Each number is 500 + 50 x the weight over its row's rms, rounded and kept within 0 to 999. Layers, rows and columns count from 0. Numbers have three digits each. The size before them is the row's rms in percent of the matrix's.

# layer 5 MLP down, 192x448, rms 0.148, rows 125-191, columns 224-279
102:533549436510457558473463533502484490449494494579553453499485473493553551482478418482490420478453477575583508416482482436507600563417472519401509391527625427534551617500
098:567493474547478486558482544451561486477445509526484476516526491557580399523525466496527526509488493437456520443500489544534490471438537487541408464488500611464494436409
104:420409505476526522430503562457505517542517531402464602414475476469488475495497474423595525566422585527591535575522548460505468450562520501407430628503413475472557504467
103:492550441448443522541523515506564553581444484534567504523513524627529443526477543502472483547495503502448562482480420421483496501464421473499478514449472506499455536570
093:515468518540571414428456531476568485553551435444486487423541544492472532498528511554492551497446552442563483492579518481510498585542470497513504547413579526420479477531
097:547494543505500471527370442416481481498497468519460527502483404561509619477637492439452529559449455518452450501424463550484513445528463438531558494535519426491454442509
119:464463556553497544533445466494459491413504510536490456535477515540450565460589505460560428611427508645486462536536495572465429526524421463456457472416486525397518508514
094:465525540502560508505604462440506540517557519567549499494407505503428525515446391460461535529557414472498488477400533508571486464518517453482442537495520548549496538479
100:484518523489466541494433452495448513476552463460525499540531433411437543513547473529472430500571457418473479482499473374484415475509465523478510436529516505468510464530
098:571509437450491424451454503448538580529546447477453557515474503470447533467464517447465535494433508462494464545527574491411446495518582545535522447499516487500571493510
096:494494406549546482595563504515504545500477400499588463527501547454490495447491524451516499512471535520499557511573468533495564514486579448484559435603560582538540338466
095:525492486513512487475529548405470504551523607512429479561451466558526472506515511458535507462553515600468529470493590510495529490540646538570414462545574470478547447505
099:493516520526470501526492526540518556552554554571511562482511435519570519517398542517607460497457542469476540533468433536527534559476583487488512543581533520563529538541
093:498499513537517654405503354541550536456540520362522523545492479446560580517458489484482442506458562522479518468523507404534561509527466582493453522486458486624560489522
096:541476494518432445607531578525484497488495450538520570539507488511541481518520496420388522528473426525497553508469499543511532540516445526460496470577400472544506389449
098:572496589542472480532598432539555481422530445516465436503416468484509425492425488452602474446529416517407530518525482479526444342526517448569559472570530575537458536540
096:476525549567446423488528462546481500402497519493539384472477565490483558391561497497488616437443458475501526568445517453508489510572473520481566489606522542493532470439
096:486460469502555499512484577425414567505496427654517583629533529528512413448506479491544486534440512588513539602473528543516525512549564518552491483474555578423515445423
102:572509520500514536483470509474504511506508547444400491464428512594383516429551477458467453539549548484564484421497473459472527423568449512472436510502490548497497592447
102:523569415478512544532509509562498499441556510567495489535549486551454538468490445427356432545491553524552502499531492547511522489431498505507567548458594458530524431414
097:530492418511464503530422405436557405593511479426494512481427558437426503482542523459491481523468506531579477463466501516549424544479553516411504431522485535499482545529
095:543478566460467515458442477531531475424461507479562484577484442542465398498491410452467559556580540400409526539492551440451438565432542411581515530563539469491508486423
096:533506465484449576460476554601435457495597589527481543489533465494484449474504557412489530534506447530470544478577491496535421473489472577556479558377424553543472485495
097:485506488477473535380505428514503444525430605459585512485515468456493491463432412367483447459446459561573534423517492545425475565437520413567489601515546538483504428537
101:560434487503410477433478500480510593400460549499515518460468503551485526478529620444406483490593385509509540523536497364564441538532487559441466536498527474382546453483
102:469548389430461497503504565503491508557535510507586450581599424519567478467598492436501545500408585461608497483507417562487533519502522488493574598554419445523493551482
100:561483394461491443528460553540507484412503493513550475479601485485391556519475478513444497562544414504487474527536477474466463569498432507583555563556484567563431522563
104:498558408491434551505417546407440459615427482485528532469461515447510531448544463455542526594581525588482482503586470519531489648508459553476471508518549440524470437395
103:516515433467465549532593444426483433448458621500484438565556492472551517555472488449451428455466501533535510532497572484521426538509540402410559436445502524541472504499
100:554480468597493506619464519561476418517580502495549466457468480531519490510563458552499594429479482521457464526524478527495535554533499478472501465466410533454458400489
101:538468524509488510530454480511501405454586437410466454475497580578448516608501486575527567516451560464537563489526480567478498522510471456491548477562407595563529442505
098:493539456535420502544540515548514549472538476499554518459571478613517564475541466560519500463424524596496465565451497421468435481471445525526498476522425612512522382467
102:508559461432440539451466454442513455417464480376497517456503511512423454405416507494489525527511475459532519484482453469523477459550577530608485433448588547541462536480
095:441610460565506573408493520478515505513484484537565483493497484470486486454521501482543527514462538467535529529517437531491452480422497477530474451500576530483478444528
100:518484577556533424583548543427593476513476442509471484491434554510509447373452502392486481528510397513422496487467466615420465443439501464451521497545453447514504530547
096:551418535432426563438535535526491532499539487457513460522518528551503525635450454451442502388486500540522559461499548504423555510564527544483528509480511481473435547547
098:474489369462528470432474384464528578455497495482449535533524621537518461532528420512500547543418515482487507591471548649531536519554487415506468463507547498544583503409
106:534459539475507510441543498509531580440536591586527467538519513489568410497479543500505437552474468469483512481536487515522448512498481493500500567520459475564463582494
098:553415431557406427497485576415545549446455528506467567536463584514477425591465436462459576467488512527531588461451465521486584465494492432405492491458486501490436479576
095:498467489542556442493456464420531526436511592579500486449481416564561453510563486478540424467543469483511447448554493606511537512524475521485600503672646449493532391562
102:485514508489517523544615514469428440464454473574470420501470568521537481437365511520502503453528532516575590496459498459488534446541423509508443537494422577563508459641
106:459587508494525534376475585422512498443457456530489538529455517532435493458542543556576574484462435485524507551563413477537558487513532533570416546460452417564468517538
101:507518489483496519467476464479587400498453562517533464497430515478363452486459549477461544410454482546515465568564494551410556497578539382527443531530514504503480450551
101:480586473387462477526417512538453562537559518482546493463562508507504555404473523440508528613519495547518478555510521578488522549429507457485465490527480400547521504499
102:467478529453494494423502494433488599463521481450489493533465588581483474446479526529540534473548567494470514488465492452574517501392513456441462414563416507475579535538
097:550475540610367514446485574478473471461554505564560498504578485465427404539488481529560412436485475479476538431552525497509493498483567410524590544477551536523525510484
102:504495479440522584512647509576506470511459439526494572572542433444517557509486441518532539502446492481516384547414532513545491547477546509474485553485533469533539453480
103:529536529408392487513509539466590531491533482510493474457575455434485508438544408446467560536493519411430563465542498450536459555438513454547516503526489605403610538471
109:434546467439417528500569541428497539466522439501506542562537427509458502626438501527466457507536540602500438523516441500531661533558548564490473496488546467491483512465
099:439493561512471516431485461536518504473532593499513592483570479525435497529443486514477521526508545545451518446513546479505549517627459513534439556501501527420511401450
098:526554475550486359593511561610511600458546369464467495454519484466536543521567481604542438528560474425553541573564463417523585459452479467547492548474423364433594505508
103:558565431463573516445522545572520404584453430480497561490495427514394495485604502527468573491489591490471589525557514448461430482492506536368493507496505459598534450538
099:498421425446463558459479505586458491531516463527383484518407519498506431457454516460558433514531417529474543561555507566516472520482545606514523469482523464458496578481
104:473544651574531486482543489451505417475480541478432436483488553439557468523486603517451450502504483500547558436439441515434485431509429484595455504498425499486521393500
101:513548516537511431407492394490475534512429488547502486552464469502481482427562556509505505522485561518524600510464458500512470522484516486453522477500569509555435488521
101:483454540559520542330433485425476454542474495569487530655563513535491466531430443503541568547528413455544482496468488383503482550521443597522438475551503559502558460589
101:565456484559429448531507447513479394511503609526513532528405470498486546455499539530545548443509476477503517525508492498508530440555469477392479453547465418562484528460
101:475450632546532441536494536442534509560461575492543541451486499551466427462516477448519488538525475524435440499466483458482561482477495457533584446490473553464537543466
102:467428543466534437546510554545500478493510525490493383477508569432429559481506521480457453467506518400476436541488489415499528503506417498480553490469507512456395427477
090:500512494546502495510520534472454534491601474496522544428524515451565493559400463489480455488434556510563526549554504476527479564502497464528449431499550481454571439546
097:368463512602493435505453458499437570472538550438428474506517507553552497538511490482425552526570598498499461559519537442479422475445533565453515445542443530544546385485
094:578549365555517554585467539474545438541568409541450438459464495517478469516513582407465479504510572601431401470464573383502426498476455525515517377484441519577440550472
095:593438482458498418552461524505454560475421572462638556479505464559502516605557577468417471463550553556422438405546491452494490647569543540527561506459530427521537437594
099:521493420505542515555540584534505576516437523422444493470439472539458502527507535589494442483500458534398525502441569490515511528366550504578520587580490486521621577509
098:549555562520522540464474426572462464569523582410440477500458575596441550446487492466465483422540527469523514449428454547561567448525611525520495435464522482498451547476
100:452586587552486577546503497502482531481459526487381500406452503506488519503567523524384511501436479463537555512425570472579424462471496600520556356556467476515515572419
100:501446461529568505584514514511544560516564468530479446520487512524543514546495536575561503498519532463463492509584433562616594477467476517595416447454463471538445529525